Part of a small language model's weights.
Size: width 192, 2 heads of 96, MLP 960 tanh GELU.
Architecture: LayerNorm before each block, learned positions, biases.
Training: a variant of Adam for these matrices, 160M tokens.
Each number is 500 + 50 x the weight over its row's rms, rounded and kept within 0 to 999. Layers, rows and columns count from 0. Numbers have three digits each. The size before them is the row's rms in percent of the matrix's.

# layer 3 MLP up, 960x192, rms 0.0784, rows 102-246, columns 96-191
118:511441452545350517460560538466518456472443462367471479397534425512507466448493551559517572491544513584550394519511464605517545508603491490483594454467474427503535471481480487538496441480508488488431537554458459464488537479469466494521447478508427474444590525510640527525471512517486491467
018:389434530571514607447508462519607459459429467541429470469523492503480564536526511435453446541464505573524624574522519491473501538437487518529497509472448465463632553558414524520496449497533508520481478505478564563398425569483519463611449554541529535540544605503504470477493469562495534487
142:458541500474534433529414384486510513624516460503492485572497506548470430566477402520547559528474416456444537564631436460537532450474498573438559514429474488507540501569541499512525514509542447591505555501486478457476523531482507569476444439509486600503471562470566540521424485545505434481
020:479506488531445393515490448485617400504431515591478504388489531473431468416537530529490490538464437505496587439477432551531609498461552442567469492490500546551539417477506562443526449566466540567555487521511445518552577572452484432461510471502506530632408502479479547572482511450538494490
108:513449439500475480438497599422496512461543487540499469476465492429511544531445450439546503619485340510515520510579544505429383518543522485469453490543400567550492560513475519481515480546529498468473510448587564516407482502496544537422475512470525585440494444480510369505467523497567511469
098:525581539540523492523477540497557441520421558468513436505446530496478509527483563494469565487457465439454560611385487470552637537505532489376519544507473538451492582509567523520570508517532445403601442526521466559528633605463552574499471425477531522464514400504487483526459443433559405491
115:507480524437494504534507410518500488519510541562438469457503472431472518527467480579458466593493569576546613579504394485569475526576442521456476485518424536566475451496516385483462539517519502500517525606511480513433489573472619488535501452513404501505609500575540566541526478425505483423
018:471495459521422448504517455549518563532451462509478456467524521476510507582535458568398548517511436527600505485546525529494609437437520440548485528446578517512465502617480554545450483474489468485456482567520448524507451481513495471529583537474532506642482482536482541625594543562570430493
103:417510535520475496588477472408505468520493486498493439432522504486469504520471444585496481484442485546457538521560422482559516495457593464446477523543425515498578493488615534554530430536484555507489528574549500491512493493460457490480537447506451476540590529501532456458464509461567531564
111:526570468461426436574465588536537560485570500539425475564419474434474534631514453513556431470488475586424463553523451478481551430444526513445520535548502466528508465524502420431551505519429533547605469550444438481603554557446490515580544568557534566514580430546577417481374505548523528475
121:467446510459521486497456528517505505494524536436466489587479523496538505591485428534515556587418423446439515553503557495532443480439544528453556489454445596452618422479428485564482484491520467525498523546520460453482478583490493499527455439484501484526531526504530486431395600575513457501
018:484539445562518542442500432463495478531448492585435461519541459474472518572483519423447552488451458494591567445541499526569532544457515488543465448494457458421442469477519484550497459566497382498469502533513501544421468580493473466536423520514463491558491493523478567448456520527439426460
117:508416402543506535547546556412512542542469458422457438441551490502437530489488465603477517509496536578408591524519452498555479465564595494459453552528453420536413588500411461466533481546497541438408473494602512512564548490523509504478452371507510544478517515484488507546381524466542556464
091:490488508501441484465449459501603486461491540515440494489495541548459489531533486518536471597531406591487514541614462547525505567475616522442459521515430465526589470420473481456504486498571435497594548480599438461508563543470527556435563469584495420527541565491497469512463518508551417391
092:545450516511528512412456545511513513617416494437553483472501418457485521478539524460514614440478559521464462519516468457528539508483489495490535472443509547432500467487479506614495491544426501562530438594559473470525505553560486438446488431526484571443548554520526584524510442557503476483
122:462523468518522504428412570491543542454452434558452459341399460462427526483432448566576483529501584521524462552598604573531448546428544534460449490585543432547533448491453486498541439492573501500429522496498445477524513492455457482457478424452422497506475510425464505586400540513572504487
108:430447435461507488509445475527630541503456579481476462560575466465484429511430550513605390543533475537513502532574450522478448554598498463470539453554502522539533481556500539527546534593490485513585453466522478485545525517428516482423499380591413542482621498488619551552541534505538477395
112:592480537581407503608427534479538470531534480574413463460506478565488508519497572516464489490463536478423448532474528489504502380492522431498545597522514533488497536509502438421455531574468479414499504538543451512555516457517538465470428523513514557429548474545466512552477556428467542413
093:560491504470558507457425519463582431494396551469475473531439547490509499462418447613526582470447521495506432550470482497502532573531570470486504590600541464459524537543498419551591439589433450499617590487490507466501520478440522494441555449680485453530549479397496519533511503450568461502
129:586591542422553492433424511407531491607557545523446440556461534479493456528597571528482488483505446472466526528538390440522490374507607529475450540547560517496550519522507509576469519562480495552482537504532541449444559472490572454457548516530504485540606611479509528435501486472416506358
122:519405492477533486430382534502512501433470506518378507408491561428471534559410491567550459521512496518554400521540567537486492461456482356396531473507509495524524431537567449454433386515498453497520485525632560589557529480501565520486449523524551496473488544443511425509517503538518468501
019:529539501492397529482482492587513473521510447426419490511533521476419454554516444438481494517535426468567518492513543506517588525528584521506477546464539484535517392572526548579478382397393492464514541478445558498511447482550480482489503558524455519504580516534494604585512528570483365497
112:472551460514509509575437502406534461496484500484574451477437499395441479563491528522521479563516494537524492566527437543443510492502557474437473590487438467481510513449506529584487431463525459495518474493510524550362622556439479504508489462528504489537563447539474478503453442559498403439
095:477543471551463502530483504468530452476585522461508456445429328457473610486534522462564550519464454530575407513463468525572470509543537479481496503476478518497486551484494429473486457513421444519623549512476508414537524579526491539512487544530482619498523502490577413466469456517481412433
107:509354439550492527419496508441483494631354528416469464457526403457505424516438435497575507465446542535431445542471470492488540414468498373488519569497502502489415470497541510548531399544527552513507486556552510466516537547541488543443509489548483609550459627462540500493489564534509459442
104:517560507446394531504545396512495488501494537593449487443437501531492449520529553450557490573495502545563512529421453617563458458534528488414529470611389551382543495512465472507407423544489440434571476503486507532568459441507454558571636524417455467452565462460508453553519474457580503520
022:574408525452488540562500535471484524483513502539517518506470564463402533482486558471445490448468474513549493558496497493514427422612468474437602567535533477450488431467508498420504575432451433476476547458530410454356446538493550485377518486479472486504481533493541397521533442569451524512
101:413383442511479527508500616461509461423498474520491409510556375599444502549427430631496552483548549533430505495452548534407371542555540505440500472460503435567526414555507497661481497554521514471462445445541445463457510486387481544476444430519522468490543508498563461538554531469471484524
105:495557503498492471551444497511620448460431432567449441361475477470529511541405443480558420455445485556480483619513513532553527516548526451496494583575536549474458528520442450448520469561530459563539449515521502535611566541448431515424547559518532466455424484482575469502541524438572437444
021:490535553420533522542513476448491396568442598473544544405465512478533504430514547481511536461469511524487494548508482518531571572518497403533431523528533543569526461453414544510434470516449463498540493520551476515436465571465481510380442464484513467491449550502461570480493358395513591550
093:501534465500445459516459453367511363472426544484579470525371390447456468479493460503534530489567522514526450553416473552477512413554484488549553503538443480453512479538532444467410534507487441500458526507501541599403511537501575518501440563549457482437492444437481614463560514484591468488
103:444496548424514531516409499501569466513463497578531410456511453473532453539502521478541441544530505499483484522449460519510512450505565449412487434624459524440518470512454538493444391628530457503518454537573469525547515592441501526494515451470540516485520474462564454500478451574633416533
118:503446485470515451486504540428523512471505497511549501534553555453381528515553576487521493632534453508396475532570525505497446508598551426469515399462474516496425523513503516473547449489448455512480422549521486568451509489499527463457499368624632475495559502473492488443498533474520510511
019:537581444523522514501460511479510495544542507497543508458512526425579534590557497498578626464569502628490485430442501507608462578436471435508519509540545549494418528508483438462495515550529555614518501556503410597440454599440486546533432501551482431420472490578458589512557501513568462526
105:476434433555450493524502526425534518509477451512560409465462451517486552522569434562487551497389506532430587538509444501436550474526593459453498587585509537466418518505486409590576540591496438494567499570545471430416556589546631606418439453567564540460478558494543474513402501506442426482
099:459474476490544545539513511562535534557466473509515466483564521495500534494387594530473503442516597533451494514478403431595630466522458520456542476523542582498529537553412419515548527506488570540499433497530459442544543503463434517427492466522487569427438403546581479514504544520543547466
017:613480466489607597510487454420518544552483521460460504529501427487514466500545530561525463546543422527452393422476417593497528516391465524484508528574473543555470586603535444535551556483577561519433547491550461539563475446457549510472463505503586529462457501464523419514496467417470487545
102:557425401524471491502529528482554490442451464436505483428472472444477550506482520488526481518494501555529549560437560546453435472539521531463478475536521571495456511457495388508498456517504536460514455518483503554479593430547511501462488548452484494504588437449462460492494532446498539523
099:456434517492443471516459517443539462491430498517508431453465440436487427502481513464518428499515498508452536548481460551386469415509509444510519397551443472442422500533535530455432511588473524565536527521563506555473543603495486562468546528592576599442484493526571461620502522448558475514
115:453488392462450437529450527401522478437452477485451473463436525476445544584504570514524495485496523589502483539508521627562470454518562559461534573514511512396495459604509465470490451484480465517420553480468474492563511523484569497486528448541571497502515529508432416608471559504496475528
113:463463500475403450460486410456544468457488543436494521546446440473498483509583493543579548514536511505461486556585512623564482446640491512454483633624516533493551461501561410494466392509584388535559486464573465476481499477467558503414522532482500463477552496479504490451538543475523501499
104:558405475529544464503467523505554480512456526509525445442532481481496510482519440492517461507416510485424524515470382468547501437526618516495431474497589510455478492479462435550592542497408472495593483552504474436533561536462560515507469533581525462541455506538560464462426558447469440478
106:502539508444440493451526521444509496573572474471455503562434391454509502479449456632628499461575482467484511528499533470494499515573478472461459523652496544408506455579506472557557484601559428544458497532576494506426480523462614484516470537546565499460442473436497444560538470524535501509
123:541466522530470531431448441477523434442425392401477441380467527483519571559536496547505566465479477505542558482527506573481485572510552495476457542534498579475448430530449454506516484563505490447450540608539504451581510657526454494490485410474536468542563433426594458430396402524509492500
104:443556567561512493502487466436511499506506479503566474464382492481535550539505488496489547482508429544446509519542383586455444551496528583507525465513481538473446567456411506487501468493466524538493497573556466583503504540556415543422480426504479551516513456532577505547376470533565444485
127:473475509496558475375429443443552514511545512501481470550407440501433495471512520522535584536625536480507481511510499485579570507491472522469534411478533558538576488502457512497420435502465433571463455479560438467449543514486534476449562416502477466525466482410490490412442405520493445489
115:611486487474527509489514494411497484568470489491417494479512559432451425487491531659525460464568580501510593568532549536466623514460530460437496642594509459457449513527427503539537486513523508480481462408561456545484557504437394521460517429601495506486568504468515525511469598501545509414
098:441544470579486517482454427425522469585467517405451487468359421478418502507512442468506497509500552503464464493526417544522526526416535522432469556522411494448442587432402361496448458531399486513462532584564502490509552525577507517525521474437516528521537495514575453446347446513473444470
017:473447542475474609478494500554511521412536532517537532460458556458594520466557556536461445499495571460426433484468475462471499430436534473404538528415571380494523637510560520497522538583461593470491414464475503400542522524485534526433601561471532469459479536550473532388493440526443595480
101:501519514564467511507433587480490405496495562585487461486400499450533482561497497494516543497454401486520474527404490512436446481521446484467519590519508590519478580644560487427393466505480530573483524478547550542569548446523546509437509509455542599397455446445496538503490482520458486494
092:551521561564493518511475460533550369520406419472519465395386521423555531503492521519538505472437472473604525528422488490530590493424593490451480506485517511524406490588551472446525508544566449489618514539530489556508495591534527548489449528515461579513571389546503413500526500407519427487
111:509505581461498507458399505500548469582473501478524467563573524483479382531497557562461513501479471474485492544447325578597484464544476495473485485541460613393594426555412499381479518524500473565567461500554495413595535480541418433519415490544495515466583521592515542441490424473564498437
108:519457480564486482555582507443613508482476435520398466598523496481516490440547585589520444529528427514414444557477469413514489476486539449471533483485506488513450530511433477494540521540458479559567428500555498519533512546483448470483516416555524470576534472559516568459400493444544484426
080:505388519495461501427488533526487466522520587480474474564484461432463532524505547500530455421499423521503520564575516517437523547522508490497516576538498501485493508500428393612466492454532483486467553480459452461499510439444507590568503609500514470513488494595484433492632597551491470500
101:486429425566365470545451412501487507470436519498516478507456440463500476546489568560542453499422531612556495511557422525494502449601541468478601473523499475559497472595514497575475516486464450541568557506497469417455545516416524601507370537508477427532493554536496483478374572526468493536
115:477602519575528502532531472507501449442480441507419470427515420518529601453428525561551465486486539521528607507427518470494441505469452496468536485536456551465425484464402465477531524542467441446580530614524453573529488552493497500520538488498471448516496514507514501478433485482544471468
127:526453549507548481536532537516569480501505429526453483570530498492607577500428488576562573386500398468471456515486483447375438561468548495461651455599530506489469560549403503538505536560534469484478461601506453476490523505499488448452485508551486476519444563531453494566530549549467457423
021:428467492476511449401498570445583495555516473549485510477495518456577382480509466525473503499524585579481461502486437484441524430480449453529468525450512514543450553510483450446516516482491568444513506521532522476585499499468496464425528528536536501478444443490448443503505427489566516565
112:514567516478505523471480445492540481556505436441559496412393609466460536566436526439558538476449442504451471521583414504495624434487502504460559521558491471488425537544455518580458454557531497549462526518520437550566497523524406460509467382562565552550445567474485463494416522552556502496
090:407476422401568478566506536489515501495463526497502459553414521515499489548539518521498507546475563494577464516518457521435511376531453392509553475484525503441537433513449444446497510519492430525570548420473531575453498527498619637534481536552503606481432446496492537540483592476469499495
095:515568508602446454541421529414602514553477434495490407493514514465493488543486493549573498464465495508411513598585495532494443408491542519357529507512518493499481431467422477511510487584485510602486523519512541492492512475539518539454519388538463506460485516490539487534395560494573490470
113:485433437478500506447455467576549464487443500545517443538450527422512432544536501430538491486464398458570384509482445516536476561486545489485518524567447553532532463561502490443377553574550498544557552483546532556490497486490488533435490527496441519501538416474566488437463545477524492522
116:505501505541525496542446527528523469500497532450483451531519528430535457429395469566545586476442485544493456543539415649510429539481580486456425450461521469481489543505474494474467556598550551554603547515475495450433532409485531507487555529617473566553475572574458445592545481490480462420
110:522523505531552475481464439526521540547474480473510472431426471456458469525408409514512517557528546527495501498459469494454536528466550428498512521506483436521418457471491521489504504545455506456418534526536491540569526528457558509532427446520551481476523510511493548616418421517522495523
108:471466482539467467520492489494577479460477481437471456529509415511449464429451551539604459447523537561509461504473496532477457524600528625445444472506522476487418452611568510531528388547592460569534521500547451430545534487390456551415530511601517509573526525448473500461464532525583459558
015:470536439430476428466518581522420416553512580423541500429436536456557544454565488484562411450579520472420477471503474455465549602418568464508447477527463430498504417592475544433480481560425535467489431518488495482483575553422365430470482532483469437484446571544534551479483429439482457533
112:483452443517541506458553444453543540539521475437396494487440502530485577426528547541514486506572464527502528526472511548487530430530508475472530489533461416512466541487444429515523451479486450455413514500484485507591565470496499545461500380491365483539512562501503483408482501451521489492
108:608490466520514522503505505555534505443420510341493507506496562487378473569530438498519531485569601493460478518570456577384543518477546538438575536548523431485460476585407454562587487528424491395515531464540468400573480554525519545490505430540408449552452576496488462474504506563520497516
115:516427512463530520446466473553512542508521465534467449539552526484529504613520584482597502580523423441478508521557438430583496449439531504463542416545530535500453492459421470469502441525433463475513524468489429466641483509529450436509613366546559520591580554452546471415515438544533520447
019:516539533465509560541424504408453464466456496390452535438530513540515410358477489537472528417519411476471456484468444498596497501433456528467480526491478578601396592515491477470517408492477517590528521547444483587620585570519537528485488473463514491504467468498433545563461545441577532493
112:612495421546440485499467487464519569436530567448498479580542504434440473500458458569522607476518506558494491557569520489517561478508488536481502593454527505491559476618455417408432507483383437520462576452550503474495583473497563492539550502558448411523490457489525613503405455465499527467
020:451454609430493517608453479511558423456429443569498501402401539504398439474495528461495492516520461489523580496441439464542530532509494444514455524547605554471463375484491564462460530431450409469549491541446411486530487495458489493380430422471474453548421487544444495617455502448493570426
108:578517430511544475481466477441514495424556528620424479507445545499546454460456542560544564443447563466562493517510519495522500449547543551501570550519586510497495515583378463613550495462449463611506467495509500421436567453382469435452499490541546464485458614537460525586480554561458453487
023:572451529528531500605461560489462503512523495483486599449423552471599554471516493483594489469626500420461537523527455531483554457508559497418565503512438506487414441551565486420533470522367497498527486436477477425537575523499474420435506488515444485443482554552531579496503505405454535514
106:526474501536453501425442499551544495471477556495431494544498427460520395554484547576517471513452554509579528496567477562574552472439452518439501502521434538571562421660510532382455491445443430471560549475497366436569473482365491553503442588485406461469529472510577480499546614521534486413
110:577563512527463492563520517458498438519418393500461505521493530434481483482524538501505450378421504524565518514469504504430503495551573493467533435511474499490423470524451512601566534560533558515488399510478452537581572547353433456491474549542489479447458541515540546504482504565503533477
097:552522447506496469405530459550546520497636497500462457496503530453476591504488524470521498508528390505510459488542539442469510567422502448492610534531540539486443499462418472504454472548452482519556573576533470527566498523521427492500583433439492540612517561463483408438475501417540478501
106:453406428574414508426501486463533493560434453503512491381497426517511594530458509453538459435476467523509530494442595608420482474491547457444602432577371511505451475519434536524432471509514505460470546455596488489545514477489467529527440497543493516494505469569478464544556574547522473566
095:543543456472479481494477461410570497485496554472466449508544508535503502499541515450558504529467522485485598491525408547556418495561635571483609464495498602540464524440508475533481550488450527478477436444544523468512529506372530502459557461609503510509526507466495495535423513487545474533
101:479504491528522503469518503487526577474522575496454471577418450465460517546538488446627422585516505573468429502521486499534532436433522456499455539499491519548534479448526499512505437509563428511435503585510421393473501567445480558459449442530411533547537501513563462421420589545439495428
118:505554584489467476499455550347545500532519524510558456545475574438477422494540534507522582481444475503474515557451375513493518361541623528498490434484508499532578530527612448539495564530402522532502546590501488585406537389512560483476463550480488516489554505565534514523431427432568495466
022:447540520507540548457495529463441487485423509517466509441495448539463445488524532617474590531496449437541371542495439552568467570432465461501450570534497637585451501475497522517449479511516543464495577509487477466477578470508474505451462447419574476500393505431370503466528460420523491566
020:544439607482473519578471420456623523547492457606446504459440450501485546592446494519471546497447446500567435434520431514564538465436492447498450492536522511478457527460552428374468425463453452578557469461517381563450534550470580513498462465486485443547505497508460578540473453502500602504
104:530625440527494485433496553415492450526499442449492497540426595447412492479503590458546554524542483559481588513515462533476553446521520445473545538532402388555453575501509515493489494503547547506390471461504506568520601518519500460425475385502458457442468579471529503492504475484512479416
111:563572601514445500490537467518536457496415590559456453513524492486504444514424517530569516425478553446479393514517465462504567511485513474462577524437516537522530566539445514493449514510439478450582594529503439434515549454452570503419588502654535462373416597429456452598516508446533456425
101:528510423506493538467480525466558468457418456504561467540479503486566494554477519515540522459507590539527593556487533554429437468586533611467568477518545436560480416582475502557498507565498498446520451487474470490489486441418531454447447480529528437523465518327440619444463540541524506505
098:469495538497468456502520469533533531480694507510397535493498495462507513541498480472572491427465450483504513498588488486467465517501468526405667512479504587528512500478460501496527479481477409554419443474469473491510533553468442477438462528495429449498434513446587474522484608509506465483
111:546495575501448447561511539480522455519582464499467497387502488493498547581538533525531434536493558479572480525460420450505451392503560467481527451560422586463458490543466492477427449541532448432503442544474502581456460532402387444510405510537557580470546388497493480476536596542537533451
104:551522539453569550467495538451561413554606507529506505482522578541421514531544496480476456444484532540470410538430544599504542513549519435468532601502437513413541433503495437454436549464581485524530505463510496591539519438481480470431489476567578507421468519454526487457607552462593490462
099:491521465486433464439542464522519418570446439485523486503450551502470577563509434544556468478484398567473521505496548562535570573552489534457588524535353542419518541519471442485453448505483469548516548556543431519583511524512525517537555486484494390556505474495508411458502517411575441516
115:519529426476455479399530526487515464566428444440429509494539505505442515512467458477489453528539597557517468507541512593476591477440526437435449578482436488412508397502427534465475474505550534475463505559565466535526541553470468564509453530506465603408502504444574433520525584573501483441
081:456502478474545534509501434535480469569501433452441496506527474382426512579543542548590595444434500580575432509550476632538564395504502546508515520502476567462541473526459449523436415453513475527557384475489442510522515525480441478520525479632440429570493602458478435511519582491514469520
019:585503459548541500475472458490442437475473505512447507463564433480569635568482595436516591506494401465542535530507473628514488451511473477505501502535549528505539420519478503451564567499509456537509594460538439522383489499453597494459604512488479516467536572460471545469499550460503494505
120:493413545506404517542506584434519478499481541443446496402425440480440457527469464518555521516499498496531430505414502565444450476461550458534565552517452435450490536540509439519468511544471448496492547509615459575552560563467446547443494482565586555539513528574595507504489555506513446399
108:622563553647547507462408465455498426467398498497480498428454391450478561523469422511534556398484519531513484516528523524510432566444531476477465531480542552479405545487581462529557550489431539499492445492506507508517484559466506515492498530476537547563424513422491533552392413606483499481
093:467533502544527426569399433476532501532495508544460397470465437459506482514495490510539467515391499520494513589528431493564452443511514451410508504584464558472433461510447426476466498606510518606523528578520493515460496541538482549457471422551487632566511510385615510453480489555542509405
102:529538528498449521511565527520491489632452461526478455508528563546451537516439524509506448467480532620491437458524423463568583480539519506483502521496416485473546447460445494532452476537551465590447612599562380452545525504504508386522453497576629494455470479538467492495480514495489453510
118:426438572419451524512525460447526455468579491499528442513413460490529447483517431566598587414531387543420467534509488546520388530492547464509510513612554522459583440486449505558576465631502432533513477452535486511449482539516489512435550498605481527424520475506604482493470493400503460463
104:559502460517426457478466430476528481456433457482433496459495524385432579492580565451558416511465559456573432515498510528530611430493524508467551527440470573561445555488502434415409494481478443449532568553509507494536523589430468497517559511506513491564469539521436426476482544496539468483
086:459472559534555502505481482417604392484467490458535448500511516439483460494536462619474571563431481446467507609408432515537507590468570478495421541546492492451503552460544470538560524452424441489566562562536500557488564589478517551476524464542443371500511587498543488436465466436541453384
107:577499496535570483439569451449543524525422486486446429416534495487440534447484587525544428507514638499462534540533544475494449496404562558479465487497542461558392508491451471536545455459491563489459502496541500464524551572490456437451502505501419379529561573568565474495574507450444463478
024:535437472561482502517465429532546420497588477545486585474472547403554516597492494431464452455481536569455503497464459541530568425486540456491460514555587478506505480532454483434518484478432527504561486438471420476525508516466503431370538510577464524479574485548478538570487433492532488461
110:398436428464424472475340490514497451425495500515507484605500561510437528578519489546595478440509467499569468537450498567561473490508515530412547432495511615498570479613518437460397480565525474532484549477511434497531482519472569506527498469546476498502427507394559464456396527536574495540
109:511533494530430496427525432441537501511487549509559509429428504466511550475510543441562552487530504464500406544458543531487403494503479461451555541469433551385464432485548480525474452478502521576446459613495559461519489545545490501470570535463505462588455508503539456492475450412579474548
105:476473385533492501496497438507510541510569495528422470502538545449528448534505468509542506505457410531530537494551461536573485493566558534481405581534394590520539486458486515440460455593529444595505529495529520531447500481471436505434457533572488537541633402534534535489483499536447518462
093:491457405469493453524505573458566519488462551434428498494457483341513490500558418524534511472544512525518467527609515589523544394548441502490471531454506505449540515498450386475371472494576427516547564504446520496539517511496512427405561447552515521522479564464525466446538531536505529444
017:407498499512521511533556530509462484544428560447458513544507559528505378524551438536467416503508532492500476550528526468482573585537549529508453486551471493553513479550510526632369536489500524439395504484541638526545487501536499343446526442532508545498496454482548474519522584512435470543
114:434523496469536497474437500460530495433533511471500423570457515494517546480452581567499564542479468584558547516472466558524478462557524534470491445514453507522486538643496475539441441550560487596443548497478513437422493524482604465487521339523472470582506512446505510426382399535446498550
110:493470485510542517480524409530521464509547425486477439480545546500438496570483480484504462578439408409514577561441576506535577586510615422424438488547464541476455561474548449499561448525493483482572435469545505509551509511513521550500429468479472491553505576544483518491511506490538435505
116:513565537467584480497356571519535519450395496540572467520373451505429457585508584499568462482568566508570476536495421550535571395564514432488421552453551463492488487541409491621529465566404483472550473512479434580520470498458467555459483516509499496425528504450497440524445402534522482527
116:466436466478455471451449490532496493492501451620513490449507493461539513495381577523592556496454509507492534510460489550395539516512520486456554461509472537549453466532485477489458489480572520593495433577612488485461526491493469486478465481473447490403544543469508503613519557609489479464
114:556602549493452493504551501474481464484499490566531455442420493495490469578459526502495609562493558498509511493414472476539459440490476536440485467539435571460491480661421460497451416494452424437514442593537442444534466446416539463513451494428571452436460531463475484557449489515557497460
103:544409511501376526481514527461539473466459470514575470518456511525420514557455407460554497477509451522518534483572481497433481488445533523469586550523404510521485479521475438506424456596521468506498485503598429502569493526565467520431464471526539533505501527541556462597491548463668447486
101:496539535515527486448449521420541477538606507509467465553446515445442466573619510519524484499542511499448666518486517498536543520493510581467456530593488595526528514518465483453499476563535514508475474466604436563542514507515515479472536516468562497404516494427552599431477463566497460475
100:506438455506524549489469435471509423540508480543510451452512552499452433527555551455496469521523498555498525522410488493522624494513504545467442485547453604502496511611455508490439545524510500526484406525648469444495483540498416507553532493510516495437559511429641540487385454593515511510
112:507508536560553488499555465530533492507518466436544467416499499454515539593521481554528494422475491553460420535486510482493559503482467472479599591504526498446465503672464464541617517525438496552548593474462540474461492487497475533524505417565382550550517464476572500495501488592491501504
102:491517543487503516529480503505499456532469383486489492525431550489409451522457449644523511521511510525467437549618451517606493549414498394457452525499484477483516504449469489483555508442580486537398582470510477482565529511518523573539499449508460419498513560464508418485528493492549483379
098:510535569550507509523421517585546490626461506546494445436394482525547491505457461521561485552462463562516463541446504455502517391442622451461518464492497550413504544558448541512515456631440443478514454490509405582541536572425446540443468441580479578554469528486469453527418575506510402424
119:576525572518505493403463520417573436480426421432577468490340461504483518477470516567510500515489572575582500556446402577524509380525473529521476543570512506417500533531402525551524518560504470497484405463467558482464511484448497496451488471471452498510537549470529518427481424489496458445
118:549506575487531531534516476478527519481502435488515414404488529498493471543517502484500601498427442441537544554537486465504507460459572558475523463504542567524574522513542401532522476469534541440461441450553502557520512449547462568474485486496420502418451550552496511590473458499499501502
102:456518499527472497553541591550561575476472556442532492560476457483485523502503546490522428580492577552549500532515426492504423394592512505467422429513465532542462428629472465505461467550484479545497483516503426409531477516487508437486360480424494454567526500473529581503413612543444498502
020:529446444512511439487565479485442371503497500441471496468506476477482563563510518499577432468631405341515531512517503464454503444432450556569488444550432557474559524498477547454564573511527546556553493536504359508530534462450512551528500485499505474469547564454544574551406528468571516489
096:518472529540427462519535557458571529504500578448496383557481485430477455491556505520552532497461466578503466564530465602492484443570539516407444480495521439430500480571426466488417507577427445622535634492510494459497536491528562500450521383579535559427577519503502502521502509474513465442
104:532482551581561495429463506478489521513451513435394506520482481507469486490483412532525516532484536518562435471421438590437424575522505492464437559542420461521385447579449546485546461520450457448518493647562502510490492463395573493512482456543539562508437465440526540579418506535488422489
106:589490553561507495452472471525548546479509525515517503549495393534517431506350497522529492550509563562573532509423424508529443413450525476462466458448416583470481443521474547497481502513490482534456462527502419470506542502407494473441393466501469471528518547432520454446434471565532421516
018:546530509550515507513406532521427476498520447432495518432558470457497487512464529378555460433583472541440517461488518456475510549494604471498482482539522486514567507598410460460487531468406515559526438504434453485498378494452511513432493528536459493516604501585493483535523496451538408501
092:516469468491496485608448501511451459494551523490410475525424534435510501456532519541501517501499472507512422555516526484547423437529525478537487554571515451502498571495481448557550440543565467539475575457434486552469517430504496516400493490547532450484546516461523478497498603476405501445
114:446488538541502555471478485468551513540481473452496421575504533450471466446578498528503509553486509487576512513476484540481510451480539490512487480457432550495485463485535408478429491554589495595438486483529463474403472596448547443427430501534400557522447498438487605535427448474405532504
100:469490511507449525529562537487488370497434500546549460449457547391410497561442531483505541488439500526551559537524426527502601495544560540493556518566362460545437496596491383482468545482536452517545450502559397515502543506517501554453454530518466414483479486586546539532472582498475454464
098:493405531544521513464406597393518453519458524479470472388420423401437462558453469538507547471532493441572472509467505455435524484535501451502591592512471482451532506482483484607505431564536500491469474433582455557504557528468508551436487431569473448529533524512564480520560568513530455446
101:474466539539570483436486429472510489555552423494385481498490476568496482581545523514583453446562408534482458522609435485456461586416540406466531457564507465515417442431485568486568479494517523573528505550558495523466476445496475531448457461535431521520589634586470433472553425578463465472
090:442487432550476472595501520366542544435558470537477496509489463483405452576483426625569493499496454516577501533547412489452436484509572520477556507543569428549508545603470457522479539532474448479568589490525443452489490474497574617466422496520525525498465538506486451512417547547465502451
125:537449439480506493447462521419543498526445533465489488488501324460436513492580469468507594462542627494564498523530529478536455496507444422477538489438475512431585385464497547425402472533491433470502575486546534486411585588379501522499528413516476532525558408395629493516533425545522486435
116:401519542479503482586442474501495449428409509460562482545474491449438520535539467606638562491482439581587532502487440505467464576535624542460493487505432544485415555561424472572517520560440465531513548528527468518507497463496466434491553497553470508537554591402505489466542403591519493483
107:539508532505505515473490492477546516474476461576524452479500591547460528554434550428520488598510525533506547520464475460443474523408515532460479487490460536462488496498400503532532492558459546485470477510551485440575501530410359549476455400474507513486515504568655478471475503515544422469
111:509502483462482479538423487517501449547476510490468486520470503446600350514429422519511566546432479496523419558414493587516451518560562444520582549586440556481599422552568356534460450578445464479553534627517514551485520448459568574454532545472481407551566568369480505440428506544532494510
090:485496489551446508449494474505491386512530513545391512468399469455513494558384567484518467519455466525487493522380591599482510559462511379445545539505438537468454502521524497468453427479528448535533409560592512588510554554465430473549491584476511590437547526497481474504544510559470405486
097:600485587509527539519540440539515478558552375477563450415533506513464531596535529412505452537379483389574553515515521495512485454448541461504518527486467657493436551493500541497508462550480548531451459486525508500541427549554467480514419459539440508555563567505555571408541452505427485456
123:480453527504514524411511487439495492491489493495499467509463478542514485505525494500479592465456536468496510560484589517545534535468540531473558454384490533456498461475536485493399483458549478688456565534553466464485523549512442520477465410528509539497452471448491500535532503523477484512
101:541479441622446498533497471454453471503451379538454498494478506536572576610592450527552506498511419485507437503389579498406500355415558525477571546515511450538466482515485515503526483518427492498518543544489470483408517487435508437450457424551555527609485483546494510473493505528466457540
103:524428513510539518535511580501503473535469440378513454462477384427498479518434521513557495432499512437557449565457552542459512461450488373521491499516504524383479525523513390440487473489544463562556506473510527520475500486538504506478447561522527522414397463517455579448577562556449517506
109:487452521454485478487473520491528450503467530568516421553418518495468402475377522572571539467492532532539567524598465513538467446509539519494495572503441466426481563593493452448481566532509418499505655458491451511507513447486528507442498459655539532421499573434495496494556455404550482422
100:490554448531440460612462352449511548524504497478378517533472527402437475503494530511528464520415604496513535530516434470500525456495473498453561526490473496554452582580444506477495472469535438542550501557503523531505607481379540484427477534518515465428448617568488513514479568424443493448
108:422522442491519466440472428529608504511475454463463500477564444456525537459372524498513515452512473458453508494539518473369500550554491512416619477588493569455420512531546515464509467463523394524489428589501541398449565495435422467504545524496471420592438534551542475579576507505585484453
108:511543495503479527535493579446474478622475487484462482564474428435403522427562533541461484519496557529604527534396512529415618457591481479479428575433479439405460481545450459464405522560442481537484462520531514525473522417514555460554484534569526535456511423499460574596546527514484492545